Part of a small language model's weights.
Size: 13 layers, width 192, 2 heads of 96, vocabulary 8192, 17.5M parameters.
Architecture: ALiBi, local attention windows.
Training: a variant of Adam for these matrices, 182M tokens, 8025 steps.
Each number is 500 + 40 x the weight over the matrix's rms, rounded and kept within 0 to 999. Layers, rows and columns count from 0. Numbers have three digits each.

# layer 5 attention value, 192x192, rms 0.0911, rows 25-95, columns 96-191
492545472544497504483459518483503444320563438525517538472454436570406588447500497602444526525505466509430519499486531553442544461380548473429445490498534528513416466567574523518524522611548499516464481513553528513455451490473543520512464560514448492459604543506503518494518520540524600467
479528545463468550500501499516557526544522451525594431448563500549569507493448523462461609478485542533548446455572431547451582434592500442527480578488488526439492503501435506446511590559513543472469477470513531565500513465386538449431523482358536441504442521525498471532451489474406489514
509515468541538513482499504608488430427475536472476532442543546463458549536528542553396383492540470512526566488469558579477452502459543449509505542547505550493405412525540508498505524571475498537376524570532408398525500512461545505470494525561473567569613492475484491521472470569569499515
535456451543403456560504472470552527432521507472549505538506501523558524537508469464559508540562557528466529487489540470570452500485451519457535503528510420477531578474486549520545493502566496403492465517452504497496493566570523487481452493534403514587570464480533502566448449458421462513
499516531452556522480505479438418586510524486555529456416457465583505417444541495514537534433565489496549514498445517531457579509466493423544506509526443545501538522534504472436563589517509510506490524492542494524513528501430598443540503508464538494401481532502580476476573453517602455506
471462516487579552416500460558419531449499496545426547560529485430423484530506497472542590504544561470451525520457512513510539458511601408484497542468534513462520544556561499512492484534554509472513519483611472528439577572541532459527481520630441552516422576496574496490492483509572478461
520543580511555496488538452465525459540486507523500482543440485444547429414488439479549523462552458468518488494500464432486568578506528514534514515470431514538596491444511433479520565479505503496580561500425502499527503515486490432559487501451619554493398512506495430502472484555499468509
420472566498563498547488414512387488427493458474474476539551543383468422401532489518498470497460412496528533479471479648521490437552490492513494480534498450520472497545547558462479463388431465529467526541587475476454486473525458469495541563539440448554558476503527495530587490465587548485
558529522504388497526509437435562491464497481552482441474491487405561498549494465488549546422624573476480540509412546453505533521470495494515530530470432487464533584498499546530495550591579488485455470490420545542491593504453503473522450521484533512504565456436502449480486504475439391512
514516497485382484542480416518542526518596512468444490561464395455552481506540436485535544445464545481415516497489524469543451504557455607502446459480542465521498557427451514498497490414500475479471438519416503514476534607588507469489516413501452516581483490473470525487587544472408486547
490508532513512491553453446456410572454569542468468527555486405478513485581515476551526448520573457526464518522476532518525500540546477563478481457517601515475508574538462467524462508401503515444477493517425442584492565518582443473526505466471524441531445441479536493526547451432553488544
461583489500433537573495448498503458495437443541535500440478511512596527450558477502520630498533414531452516486554458476536550518541453495538492496571434465478555559500492504490547600463590533455507493514453507557547420530483567487500493448389484519533528506494516401481541523499460461498
551455408504609490506543515407480525582429508527525513508470576592618478498459559431528512517547514518538383459521454459438552534587451486574585483485403440517528501451440519511466501500535503426560534464438551498573475477419449501454470545475546499487498517490453479473443515460443392536
477509482556507467530480533505514466464519446484462517495467548542421565418514531511512469452541569477574452477513552509565519427483521464455472484534648492571507451598511479497485519565507503453527568473548441510533487491460517436558476475589536526473466529436452536487516482514518564490
507517435502415469538464475465511535582411426474594469413537532588624461525523538444489637470417450537514468457530448582496520456482435501515445505537527540413523533466446468505486541576459480491417501438458527475483473461518488528447558494390458457511471442480538373536494525492435441527
498462479469539488427457474558503489494394543536480510510548513435522570520472512488420620579554400491420475482476496477525444471525502421572504523486479525469422562516534538491479435564498591454475451449483487483443509560501460557525596454498427551500532618537464450501515509527518442532
519454519469543540471505562522572492464539552540549456472546430505455478532481497470545511533462509516439536516538533496428475574408509472488481507449497584454483491467517467462505463564430529478487505488477573489523570456492442484497566529503516514484510490524557472558415515516449466528
487519519510589498456511443510467456527488523534468550532496536440458478546449513472457519497530499470520431499497521555577529430547539485495497579460594456480467606527487495430446397549546530457443509452510489405424483553561496434491556421531481506558403557480478436549464498526441446524
498477508467442546512518514472625521549473516578514479432401494484499453530524500459576593485575511548395594578496509425451503573516403414465451505468417485433471519438469490518478484478447494444575518577457545487434497465412529467522516488512542531474463587464469426472483520540512476501
436529504560562501489516449525495491465575447446522457485528465549470465454547473518481542445559486439454534488424536486537515496536493478483496484532578447482561574621458486546491521436540514517459525508574474556464461490555523417574444459603443512551535519460506496544572541471583553468
551465472510372460547514491513534544500500485394517440518499601500570554491496489472521451524407473573550497468504480467559462515491451565520475498469373440455510502419475527489496469522475510508489515488391502434542478525542496521450536502487523502549525466453495438572473480532399427477
463480495431506500462482538510566503514437443521479460450519483500563486479459529501497604460417460558520511489488445544478565558456547480533461542526413569481524502512570443467512528561490499505485452480526509501479576485514579498478509595465529500461442480538557494473430473501501465475
504413481480479453487527525556443542476464484541418534529521603458502481555543467489584453489449582474534569521398501533619462532557545523489602484515537523463399518462552538534530487549432437492522507509461470483541597468493535568527502538691462499477461477448501500503541451467510420502
537454417509513502534490504488502487584424492441468525576476604545476529556564483482544446471390561528601511443502519484613448471505484569516516556485459495542467593424518443535472423461451507492510558501411441449557436496621474473471510481561522440526459415473485511596425523488416429527
525476569493447525493486507412479570602463478474503479435491477435565412570465503446533460499454460511516452500507476543495460551512576522474517435476582547447438428503515478484452501507428466497515488497481524437497509442438466577443469487523503517448489487501508446497542446466479432565
542431516443472473510504504478541539608502563491514494529476447501528510530459496490477418531519413496426542494535478487475492550527513538530509444494457501528496426446574569507479384521456542446537453444450586459478564472499464645490492496470452442511485496534491504494502490504460467534
496490522496561532515498520508547528509525560588513488445466484469494472454508546440499529515453455486430378543503492501459562537517564419469478505530541512471567506510550513460456495515480512467531528534484540556514549455381485482561539522538504475427421531545523402470542481467563475480
528519463514633457505526526435516424421535498486504544500423402502465510482495463536527458518601489539577512534545551457530525481471471496467572447481539471521446542514493521523507530457562536482500531534504486420546534469470430407469475471510599542469453456494500563490426514493521581481
581476501523474515552502474498520450489488486544550480501463544553528447456541500512511465467548493481493531461410482453553464450498447496520573526537499469486435525566473505509557545600474477530418471619445521458529524412459485473463535500562508452529530443479454474452538530458487487508
456520493499615511506532600504472479558427437523501546389411564608525502498481506498462471473521462466504461488551467479501517502568535432494584495518602451526473513489516494558474501485518527463485478448502487469522437405493448510435505457524537536471501523451453463491487474437442495478
470502521531456519429489513559474613516493471505462468513532526543539462534506507521478536483528479436450455495477494486425540501491509461569457543561495514495540433554509474506530546561450456559511499498566506492470481479444579540481528502596479420525551538546454395520469486499625426541
512448466493419452495480495533586504537458481436470538619531557470486533528465528481487418536456526469537563476520478534554461438345508518499474491423358519482378361389542401440518486509526456533477512484469466436515591537556547584468437505516529538494510415511506595520446510575441479527
453487491544519427539486486484421474486489444450465558531482571501496445445530479496502438506565456459553531447458504472574464459499487550504519507537515423534522590586459507517465459468497529482514509541521444499470449551487544449564497470557428490526508524503452511507482490459524528471
483490540456470438514483441540522551498461476479493438475540479446538502503535491490493495511415460480484415523506504544448486560468430531555518436540556516451493418493514504529451511491391488524560472558485481459485438487497536600462493452512457478470465436507475414488501463508485520537
594571527506506527467479538442504447503416543563551446447493500551577484431457529564480547479569370485526442451552507467485554508570443473490498544556452470530521572521446492463514519544529548555477497524406499473626454534498439374474565467445600489496487407449569375541535512487475461511
520441453449529485496517501542491486533514532545437533504472567459519490549540486484608633430498615541465540523485535376569572510461578547550497574479404529531545558434488462513484453554558502399488473463438539549462508510568598541529440500520454584465473490498518550473472471520463420517
493499568441560488448530515506527520499492581460490507518478488462499431506451525517511515537443430507425528479505506519475513525490535475496497500500449539432500404460576514484519521424472533468488543498557559471512495475446501482425490490480525492519454499584530547476590508520548496520
558486479513494531485497492559496535491532513629507529455438575562488560497481578527498526520560529500451537545517474391431465528463510410478429560547497558490430477449544453475515476634543550494463493499553509498426466470400497424486485468510454530521535550534461472440504506492406585524
501504567524442529481523474593493447465557571491499496531431495421518488466502510509484471506468491472491553518507488515606548471480518536396465572500515517514412465539563442429489520540504486556502532514495462582462498522509529504490519470585510505506377486520539578467558527610550581431
467524424525491458464530499534564438585431456454424549481470553552515536476469520456541524432490569547561538453450520395516490460474567501498555553490470529498529549482533449485486503549580525480473547459437445519423481465586579484476513452506521514489466523459531498508439499559451522511
547460470470501492480498497571493509446379539539505488509576531448525453558511462538513559472486529537517515520442515497460497530429530520580489594591482519412477522531511509455571522654497502517507470512549524507500506472515566591497554525569455431508540481484508424529482480537561369526
543435498479581534430502561479477462484409511501567545521555487521418512481438537540479443477535487474518563531543525543463534460404548382511517458505474535523442475454545475526543485573504514486432503559484520432570577456399435431454430579550554482442556506501543515504478491498553579483
497571504509459519495506464557482589510487523532482459445523504556510494456534492479439550493528476486461441498491459503451526524544434453563407560478463507453532490551473477437517474488519446602512542545515501422371510458414587499496567499468485495471455499547495428512559511539588505492
467509524519457520527503470568435483495553425479500445594513529539477499520539476423534586455519544474528488486538501438584496467576460535496509562477505425508550593576475517470538540473583519474581547470509421561463444516490575444565521464545526489519477583474451498480448498486534535477
558433431475510485555506479489488512502424530592514560512430558591566463482520505451547534551547407484504444516523508494544504487493456489543505568484436468524500524543467566473485466445477524478502484503544561428456452483528500524485480513505454509548500455448414489447490478480532453504
587459487515495491538498513611419463577375515475495479496506643562540550537501513472469485558415465544521551427524504490528416497463534507502538556545349488464398484443546449468511489612465512557481474453492453389569465446442511531440547525503514532447541471470523443536376475550441448458
516469400512539447489447491548457599488494446492501517541520509644485478543582474477496475433467532519524452458492517527476478435562459564550559492493538461468522563440393466549459466493446474464550513482417470475580489507587465563534437483534450569495540450475486523513482451371471454559
436544524515453510545546490496552489494480470537572472410455530479562462407524519540489591445410493513429524505538433516483639531553472499490451504595454501506588484522542534440525574470557509508458501543550530595512443515440577478498460485388481420554558540563492431474603562542533533511
531477526515474536543470481431511556525527486540472531493515474521448475535493542476511559520517499508441414506524479528515531497547498452520504485486559483557550534535504512489472421482477483416533455476505510519462502489512540466529542466435437496497567574533497429467503496457409478534
537429465526462468498545460578540467448500507494465527497502602526517555542525516455501581500464434481551544506542493528577519500527437483507486557586452499513408433458517459530470498439444504497453546538536466488491447450507580556491580456531480505537411501504491482486480509629488541458
492440496468468436516504487485439561479436548471514476467567473495535478527501525493458515530465529505598477501524490577494504542408521512552521461444497501449460504471439478470522542485500439509469463461503499461583572479486436548501482544456468566454555475526555464555436424516504386528
518527484529498501573495525494448391417429459424558526490538530506469447470504489469540383518540535531574574547531483559539416452579410575461540449493447439505381516534511507529468548516445486468532523516475526480559474439481484437458512568450471513497559428464500586518511474442497498483
444532578543469485494512466548533488506634525493449511517524503422405610455537501514389486507539477447397551567497503434400486569487494426490457464515567550534493400494568486488503435437520516520549509503595463516405498514420539530536511459545517600473499691521379471433501478584499668452
517589574484493494606471454493525560486534493521475475466444519489570498480524481474470521559478374534414488488542516413485470494566451505535430477547528458510520486512487544463519505478476556444519472488409512538428409481536445519491542431398494437485528548544503423529642499497473460492
499502498538449490479545483581441436513487425486423515518452600449504475419558511482516430513440494509503541438451531541523413493476493501489452541514498462530462483476551478468546498538493493555465536575556436468495425390507578478507473535512468487523528516467467485489525514572572529476
441483506499470451555517502454438458549468469526564459429514525458523396435586527454519441479427462509576489515572487556449491547557489533522514426574497490518493402506526519408469539493452463521513579543559490560557450431509470500539452512513508435470515457565458476478551467524521533475
510522502521543513490520530531462437413493443520483539437487448557520538380531504559478467521569426526481560472469494467518453443522449454508458472581490470566476476590514524517559487466554468567442534541533473493500418459530536482505442558548474503539532511489474547481645527473532612543
552441503466551519447498473522494438510444467552417545461509456448482503539489488514475455547609530499490444524404522525510403499578555403512608514513576465480432509531515572542454407505523503474495453502522418460470512510471447526446530520568410513504588576441493537461554502420522481505
495476463467590536512514509511562501451457540540572507450527456528491456448470486557496421509569461590504521538551462493393472519501516485483459467523409501474472473408577541519481493493457524495535524609530596482503489432495461505496456589379526543491574457488531519462513462508519510525
463475524493439506537481475614489528486500482462450470558527532490535456478540434508529560446479462481494518486494499547495467465564505531552506509533543471467480501522510532477483523483433474504504482519521480529447506471508519542556602469536428471502478479460496448494580537462575430513
545506570534456525490487512543511486501522479535579478517566431523499478515478538511422543506569488469473512495480464473469556495473458519437412518496516506456510476555479458486534564576545476445520542543541511516449521485328574511502467480521557425510523585506429538468410458479566512517
593446528528452511549511482421524517552595556551464518502398438500467537515469512482600492565592457540455555475479526420561424553538504509438452506448520496458470548447494490452462424463534527452512516446358481474471533516561442481527561452445481535562455499520463451532501524531446488508
504415512485528461560516562519615445517501575499496498506455567453479457469512491487519425483453561554452571536562446455555464603483517577491452514419437475560486396383615466482505488467436513457616526565491515488545502491416509630474453528509525508442467523537485590483517526568500427508
451528555505557511464528481472416524553516501494525469444578455473547423510422501511476567460465481464540464461492486602449557453622484546527523488514630480478546492547417536463427545470473514557497483533561459556502504456520534435468504490477560449506447505500479494477544497480433484539
498608457538541463497480458488544500492572483457442519513504490506507612488515489490399487498563543478496433506459496520505495452500437496454524472505587515542495508552453503586535430457522515522469459444498431443426521523596479446498527482517510529496563541471438470518487532432445563537
533506463537549488431480518519453409564429530418449497410518531454526538549480476542400476505453501543570482498580528538468459509402486515509537520540494498484509476489537477489483477521470541525445462475485438372464501483598520486422555457440489513493531478507521490528417516553478552451
543492487510606517424536543537435445573521576529501500487500535508489534594448486505485466479556526509536453506538474468415504521449520448440547590491499579458409545443521434461490519643544554496449513404440499426489505502410416483477542481452585587437499552511473426530391482550540447489
453515538459523490480455469531546580516463544492444531589540555444492506520509517482501623493443507485570477437454469498574532502461501519523525475417572512537527538527451472466506468416480511544504507421495411607456498513535496495562527432565487432513429492518544474537553477538495438519
496538501490490465489493503445422554532508463506489515487475457511441448519447490468519526467579571480502487484460475491531602494446557451559566516448543507478516506497493505507474497515539479452571547493513457529423588510460610569547447518521523503475397560476486525450465512498485469506
559506427506391497538477515488516460460476434460583495494504510560496492465561524565532384568497452508543584455497512499539405464531491561479463417563560474537475445448493584533476531506470490491475482569471488417526474533534467487440467486461489450546585414472497542524524538431450569526
504586564515468529462493447473602470479542522557471477405469487517533534417481464567489579553517416504443486520494540483511536486536536409482441557570558474461536522526493547463530476517524481570410467482510474463494452512514488414488514420506540530506486560519488381470611503514472536467
# layer 5 attention output (transposed), 192x192, rms 0.0921, rows 25-95, columns 96-191
507511518451490516501508428506446534596478573495514478506523465467475451530505491451583457482486526541557508507435480442563487528577526524572522549518516487443537555448407517460463429475473376535507514499441484497533549494493477497532493487501561486561499494479503522501472535502487433533
556454431464531436515501536471476529447470549486413602525541521462446531515532525446536397501530463407487570521532567461474470593425507542416440458488415451526485485515460449541485381378529530565468448534544460441520469542596426568618505566533448511489567566417515500490607397484570498452
440525485460498557491498519380498527537483523516479498502482447526541427477486459431642512544490545520491429576476429452567487504515448532536539462486528443513605535490451540496486485520504440469610499484436544561539514469462494525527417457452515504407406459530547494501513556393473492479
478497468472600573515511527523440475530465517519463481475499496518434492401456586559427514469465493488601483485481496554415521467516522455532445465482516550537482384550505447444404484462545590568538532494528477531516521499441517448527481467454555432399423518597486459455556519570586499488
559468515499426483513523515534586421520479504500525484587528492430467558523459512521489470507457501425511456521524486485524490517563496584476446463502576437474434507462469494565442377472476475550492453548412505514411492507590415564533558583530450437572576571434438478555410466494439485510
520557457549447501537502473434619512515489474461589433473492550520552518502587527548494471503504453511529555395474435497475564516558488592530502415543437509553472450446472502554517502470433395582466479509446566508507428463443488576467500437396564483453537510508423419493523484437453446546
476432461498460469454508558549543481490506420477438493578510526538473553537513521532462547471467482508506512511572516535498469416505465523467484507520536477411396504548519538554466508525431494542384434500505556514460501475534503528475545520547428451520502585453490558502526499397471476502
511478485533422532472475506442631520614533457525552518511393459608542554550527488485492497521480522534407432568476533347518497524513494478548538508493624508546537481433461493605472478618464513397503493471411570509584488511459592536436445421527574606406433496470511518486388539537450494550
477480453561629470504554543555440503535488517503522459519523494576417511419511558537409497525410425517548459448517469556486452471489536449521501500546577469517491390476505477459459449401475565471597521534518472449521418511526447462470499506519443381514434542582489557546523448547522556494
455443493510558470484549509459402485503450468497461418482451578491471543478515523515474536535577418514588469427541471609487490510488492425559501522513493550497483428561569495458498536540541561529542609494594485487572451389411465478505462499507548465440525550505476508528407472555477570432
485483472522426497495555496573551465588477440463557442490454565517547465439450475509440536447496553479530452456504487433475418414493467403541483489531453450554483405432547538500545527592474552494552504538550536526479504413434545510468537498527491524537518537508455559523370549599488540500
519361497519543395451492466519417500496526563534488495533533519462401573510509590533477438458474576436518448505566496575512484490476499527510498526451569474435447425519479463437402411522475557557465536511539450453474596486505422528537461564597493404487490586543517571505465466436523495470
473519555524471452500524522629517439427518471531471545555543461441395540526448481564418486517401482477499584558572588510510512470438537534414418528478511526504463489517550464491535506485514533540480500510451446571418538579581508498513506520507456481583522476532527582564556446569615569488
543533525373421619476517529491539512566494582460512506482515480401512403585598443516495481525540520551405523610506490457461541538528499515492562497493348544474499512461473568508474514452507433528420426519481521525450468501476533485465565520457511518534463441592551472448478521452521441507
508435545476554490545490578398505522467613573535445507568493461422368597541516547471526419538617517442503557538511496454455483474504538450425461514476431441524491424533501497530470429430603569527548480549584432429504511563521509516549420592519473507501537581531444604479516422508544538440
493512475631484405535549431437477523502592469521569456474474530540523495457534524484549489503508498486570560419541406592498554519418519586507490493526475451510568463467484499467511610447574417607491559494524545492534469482483568512484425494475531489521474391464482538489517537489509524519
474556482559513476517444454503457539482495438453453504522517483495561488482495542473496491512515479507547497423387469458532512479544507472458473460529484420523544545481508498469515547487538454478492495517552448411467511528533534542508437520467494496499485495473484500473543457484518489532
474503529517441537503526539423627528521519439448518462436446505523539539506649478475528485503575513504503604517566463510433534488462510565516474426530313556578546369485501481520538580408479439517518469552537528586586442479409601568454451500440473563437505432495491580455560498449603556471
515528527589549429566489462578436489420539502475444462533548541554497564534506594503457501506428477449583432368548508536490516518467500576523532527547544541522513522545483566487524543503547526536404483561551508422540515525608426483471446563482418483542560554574515539570502455425423492468
522494477445398562525497509461555490567493495511457519495459521457506552539584513523506447537493498559513481564574441545509555484533471532507522484541413548610459467448498469473461399546408467529496498533486477495534499524453528510429529531377536526399450517549487502502398576503476445488
462486478475663480497547536448425442490451517557439500536479394547397481437416516525449589454600454449503482570539527539467519472513542460495512534468610529501519429559561502474456540502578527468520490502576464544504596526441506511544429481506493435456445536522509570457536472555534598481
569537495573523461521468508457436497489496533526572540504553494539449568509477546500538421478556507425466505466428547492472516483531473531394443462416555459512505515472396493547496429468444475484506453465464488457420445609486411544538487437489457482488550552455510466487554475513490429520
488592509520524500561480473473628493456537489447644443420453395528465478471524560519440521504557472528446476456513461509481454472447495426478484457423511567570619452505484461529477518501562517468475455484575537429505421511440545416449506451355478476443530473572483483525508489517457545508
499525555556502560542501529497527530476541494496489432486460415408497489505452486560432547566596470454447503584504453523428516488508510387479477445485560596493578367555506529453544591552528472454528448529563471544522603490401574512511451429481473572482479517579486532421573483604625542454
526532530495579485505513519509552520435531485495513472531515497523467577530521532491463515493550548520483521533444556462517452421440529478475509489520425431483579521491447524554562511537577560449488482481571495478472451570557483428581492505447491493528565478447441570523431438513453535439
466542522554598488464488492579460474384518466505499478521515478481525523513414461510475541505455461531556491460470516511501467473454524471511440566499549499473495609513476440518536641491523520530497587507501452560481444490494553458487522537506506537511570431447513548466471515547512562468
514536577528500481489506460522516506507530409467529533553489502570510557567526484533455462505499537491513613458508478521517531485408439554505511492552473506522453476493442436505511542498478496545412501501510473440417475523593536522480482502493512554591600488457453644540403508467447495485
493538517509413585463561458640461489591454461466491435531534576470543404481415475514485573423397536542487455495458462475507513542568517508545415513519477533399502510474562535549520499529424468483465467486470507659428477524550557563473561570470428492622476506472618463476559515505503490575
404512566467507456539525541463520547525518490460511543529489471447495518502512515469498534557483565549469466523622535553519453525487519464492525496442504531558514431451457492540391533423562575512564511523494476451479442551571524480502498544485420578443484512538538590549489487534510572522
509550543499433521475489464516544537401578554476480523521558486407515510591508504473540502493507570549431524616514535546507502496475496585423469482510363542442547551518447499417517488501520455511467575564549521520412547603547572416522501596432360486583538467530498516548544508551589520491
516480420441551516528493459435595395488532557490546554490517489441460525478539535476527469534513499562519530541557516562598547510478483559409545470490532458540449585477442518507489427496510515549420535501399527493527493522526423468573476557441518543449485488483439590486508528468412502456
479524498463587548450511599414443469507498517477492507462492477500521472466491400524516556464521500470493453540468511490467520519578493450506480470463560514488545548590524572584530530487519529516555442482482518560533420474444478510527518429523509530411434492532482445407570471450498480514
546496495487450579503589492472568469552567487528526459502485454484504567509507471546478575526483565542510497576597456545450525464525477482558524473454485611538450389473515475498476519533485447513431518498513530541563484456529548523453521479465540558449468434541465521473518505561519520513
490439537500535530501481503442494511468539551548455493468497494530484596508509501474507516582589495509467567492578468478529510451477500456464532561485477490504503568510448556514535479553600457525449516453540533471577521497521508429484433552495577550492453594459446595555499549479467473464
460419438582481469498554453558468475551531440482467541599516484424436494519490509448481452456431544470477498550495543520526452470447533510489506562493585435403499523418521444511451475454474470430551557543520482537378590486513476582547446612535404430566519607502515644460388498498575555503
541568509606523448511527493516520524480464484452524453462546479498461560438490547562450428515455393418552525485438482624444512493518520472472456436515498549508484414527520475399529538440486448587544465534533488543500497544447403473477490399485500416553476479556469399527544458465502489438
477533516501510486469478497460471548487525397519535478521510557531470576490459447469527519479511468526570517460478488477523477553522531552513485518501561500513493613523493490562537480571462468565504476497444459549480548491552481603570495509512460525465570548411506500585396483440438498450
460540547484562446473508518421508518425517534455549506512530471434473447581532480474545491541458475513546500424555553595500550559492536565491554423518481456557551583541451523447476579394508458564476604577458472527490545477568469556528486570500460450516539477512516546580495470515558418426
504504533473518512417508497407553536521474423484510466526512511500480495467544425515583506467540484547524482464471465494461458496484457445614550450461525573491528482431502559583484560541474387522452488497536532485542525428472516596538456433509515549473509509434483465477500481369415460478
497522510486472540505511560475444548442556512498531494505548467426510521526539496538526466498532489426516478598493449640459583523561452521467447437496449551487494436510485505506505548408446439547492427511520519528500523586422457505509527491509452465519463515544481438453618533455541473476
479523489524522458534524463451559524491512525478533468486553474536485526430559612450493447538537524416483549485517455518499502430536487435420523451420526479576546436449472464529451471410514426501489466526421464456527505548419458469537458472449520532497466508510493509492508458498483539507
423597490518483481549469488550574506510565490499535486531481507529566454500470473475515494493448549534479458488427488423590466545568509581421519555490506417448527574495503572541479495436527498497563472431420494532406457523591614572518517526452437518508459457495544520530546527523487465581
565434516453560440519504452434588426574509476522485553552493530433515557549562538483557495481484482445477537516614531565495535555450436577430573443503529507544483572501506491524455497485508531511404456550512522461623473529553451500533460506553537577486582493436439595532448497381456476478
521482491521461455468561436482579476483437549492455547410503505462533487474580537549476476475534488524564495552529514588429578501488485456534506452505446592548447382487538493471454479491472477532377426505538581491604460507469475553495503465511572510487470531533496468468554457499549490514
489514589559550499439563478484515470497553502457494453512523501435451546464533487528456523520415560524486553495540535520470481492492550516440509446499555587523504460496461478464472547551513478506501538573458441577513529532508509434493448462505479584458529489535494610563500484515535538515
418533490530556530462480522362605569407548471524470505505471357531487454507482492478505505434571510455509486600503463534530549456539464451487476462392605486499581465539528512474474570459568449475532486495481562574508561569528556544551457511526473454517483522494459560480610461487583535521
476516523433487526547546519472551445473498589458485474415490517378545527503444511521468525610558510482460575541571488510531510519476531457379468493452432567602511466610516495488512482495578535542510511516549486509450512537466543349445514520432547461476471478565392468484526493645529552487
585427488455537481487431488451402583515542484510439548587571501511412541537523558484536427521507498486507450544536521520560415517478540540552520532466618509447398489461372454503432376516408510519514573467424499449468572488558403584516534552600540554477504553446519563573385474450450491445
495475522462511475545502481498508469477558504506529509474449513547533583538499501539480462511512488514515567418553522501442515506462542574515484523534413510524471511529452465427516554478520595570479523561532512459530478508560471491486483512490512539505538414504476578529479477540551514457
474544591470519523493512514381516565515535513519481493516457469455521514484518538518570492538549507526548477443544443512471511512449467455545541455396520570539546518511508538450512557574558387564517458506511534566595539538494533562515363519508496532439509571465517545497587487427479481464
484525464535525536506449519480533490507456506527482525492554542502477457486475486515495468446500493473409471552427520413512437449544501452430486468511512403493499480475519499487501396526542564417536438463547518514416417566493535467499462468474576443488424489469442507467576529513554545497
451497493533482490457485416552518517512498529556421496466477449560551522452435509508496539509459518493429438454478521383499503527493540408501494540439552572514592483492546519493518504484530530451482490503478520499499488546517504475472458482565524502501488499537509464528483484523501546550
566516495417524501432453517462459483493483542491505498429428505561603434587593430483630522483484535578543441469548482580569587510475463590591568510577420494507487678520467580437488543532420489503435529482507605450597482388595530489466496519513559494457474391465559513549482630404448375468
481441522550493459435522421543389525492521488508533477538497488498452558559498492531532483500517551492541501457538488551522491514440519514555531536573531530455471541470505496449464520531541518517467589505557486492504588497500507472495536565575493489587514457492473612546334531548497566474
491517541447482575474520525396545547511486544474594542522417435525466517537524458532526582553534538528476504605511485501550520497516454495518582474459534576505541496516437551491408495514477430484498479452466593489505545555492506532518522467564464540396431494525528538531517506457389463521
512483573451519548453382497444581520444482475537427579586476475532449572570462500530427516492466542486416468588467552384546494472455479430497548556443523481438455579496479507605491462526484526456477444501490548420481496503530549448456493507512517543547478507459558536575415545480502453560
482497513433421504488464467501464527627486566503526512554446520403448510574484453487528536488436571508455409554552525533561516540535547556547541558463584544461517573431443541523386447553465497453529570494393493549489564499473456515521598490505498483448461468490525462470336545522492430475
471576440532479498574526474526524508481554524517598473458486534569544489513493547507478492507404497518455562464545467522474540502430503581528439455482434518549601496490455468504491572507501541484536565529484546517549447528512539419503491464427460504480488398533494433525436464516481570529
496519569568506450488467473580388455474494479478466505571500498527561533549432542478491522522384487451476500386429540441550494532475534518500533525507590486422542577539463479483531505540524453447497544435429433467444595546531463495506493477553429499559477510485516526583445513519497481518
500469522531527478551504485398556497515538500506532513480526481484507540518524553473470527528546472494499467537540468533489509477438462440502502450465472535546528438488496505529478492535511496531453509523531519468612499536476519477484447509462562574495517565507487538479436423525419545454
497478430453546481491525454538518444503462561490467595474542559436515433474523488464536451484396543529525474475476556514514470522487492463506547519501487488573419519474453551517456453415533551559434454508448461473545448501653421487536555489468480572456497408552531546477520458429523519508
429520471543562482495515485576417476457527443440505438556494547497551451516512503509413554484460532494571435424535462547403510476497503493551574429567412521554507447547575497472535602466538530503537520582659509547500489465446531477464466514516448459478574449469530567466484473489572563518
474555565518565519421436506605358530442530450493495540557555498514528551522431479498473599556437441510529411430436594535494554498446449471502569485531614605457526570617434494509489597578497477556396490501454508545462524504552436460467507400589472546541560470477564466476487454394468514482
557411497434439507502530466455618524472508488480504527480450572530475552502516509456522464519559468500459545569575517441520457505425545525423492480463336477536482554433519492553565398500528522486508501437559547438487463518537469495486560515490433491499552549419466475553489495484514509511
538425486414426535542580485482457471562502565545501456423441528467498450572521475499522552487550474518468523548579488578488515523488531542554476540565378487539552515503487514395467533491494507500511580542517487533568454430455552446470472495470519502460406462554493541493533601569562509493
465487505516478554540548490410507540420535507538480487537524523576549451476461508452624483466573504500502535584473465522494554479592500551447474532424463509489537517501547514437581536476508422451561471511549579540555519561429526502556433500514512480525473480461504486453613569459517455554
457564461511457491434461515518563532425455444448467501510569505492537370424540480492564486430488514514562547537461512530528543470521497553473480450502445419487550481490546486518519551353512399494540463537567543553477492504534611511515428515489399489618444468479482533458585479428508521509
553500486527436497546520491433465499541558433498533474436466481506486492523519430521431397544571488471470504567470501502440496478500463440562490485599461482518480411414569529529543560609479506516467456549524538444530497496432557545445500490441524511525472519498435506434472512535538512509
558475481483505551514510543505606483513544554456536464529540544452527527507547503543465494519467475460503503518481473531454493477528500574447428419515398487547432451501520524573537481458490525594409432505480554537515386512521434514525577457495471510522581471531479427525554454485515515483
471461494404578557502502551510468485508528532549477496493477455481515508523391494479458547495465566527436431554530476425523514502488498395524506576414510479447518560579497481548470485471539581458564519476511464533504515471508517442494576556516472538428474465516565490427489443611500535462
514470501489489481528514547433416548565515485492529525580454513493480523594610550464551457446553543514512494501577464522511477516466516586537570499565467499472506550482479442485451466463473477505521564545550543502490557470535524573531497607461440441505532493474529622560364540453493484471
# layer 5 attention query, 192x192, rms 0.102, rows 96-97, columns 96-191
530516482500405469584504476459575522531546388452456402497512548534544419529521456468546564501525424503564544471494453539499487490461434569550443457388513460501525542475483589546536515484438494507568499532476520521492504480534517484492577425506483492550501486467478449548502460504487426499
523458563500465477441494503488450463451587503497477444539530473528511457469501493475503426514482517497465399508518467449508439474496437527505522489509471465528406430461532534444519444466488472500454551502506531511471395496443492490557410456502519519528415543502463486435509524501494575501
# layer 5 attention key, 192x192, rms 0.103, rows 96, columns 96-191
465444481464479432502521488487517539548548518455468495473518484498547489542534461466517494498485543486436431531505515526511555466538432413554554523542533520485510558533434515531460529476518562484559494554435538446529431487424523571497540534553502512512460530522473554511514534422546471502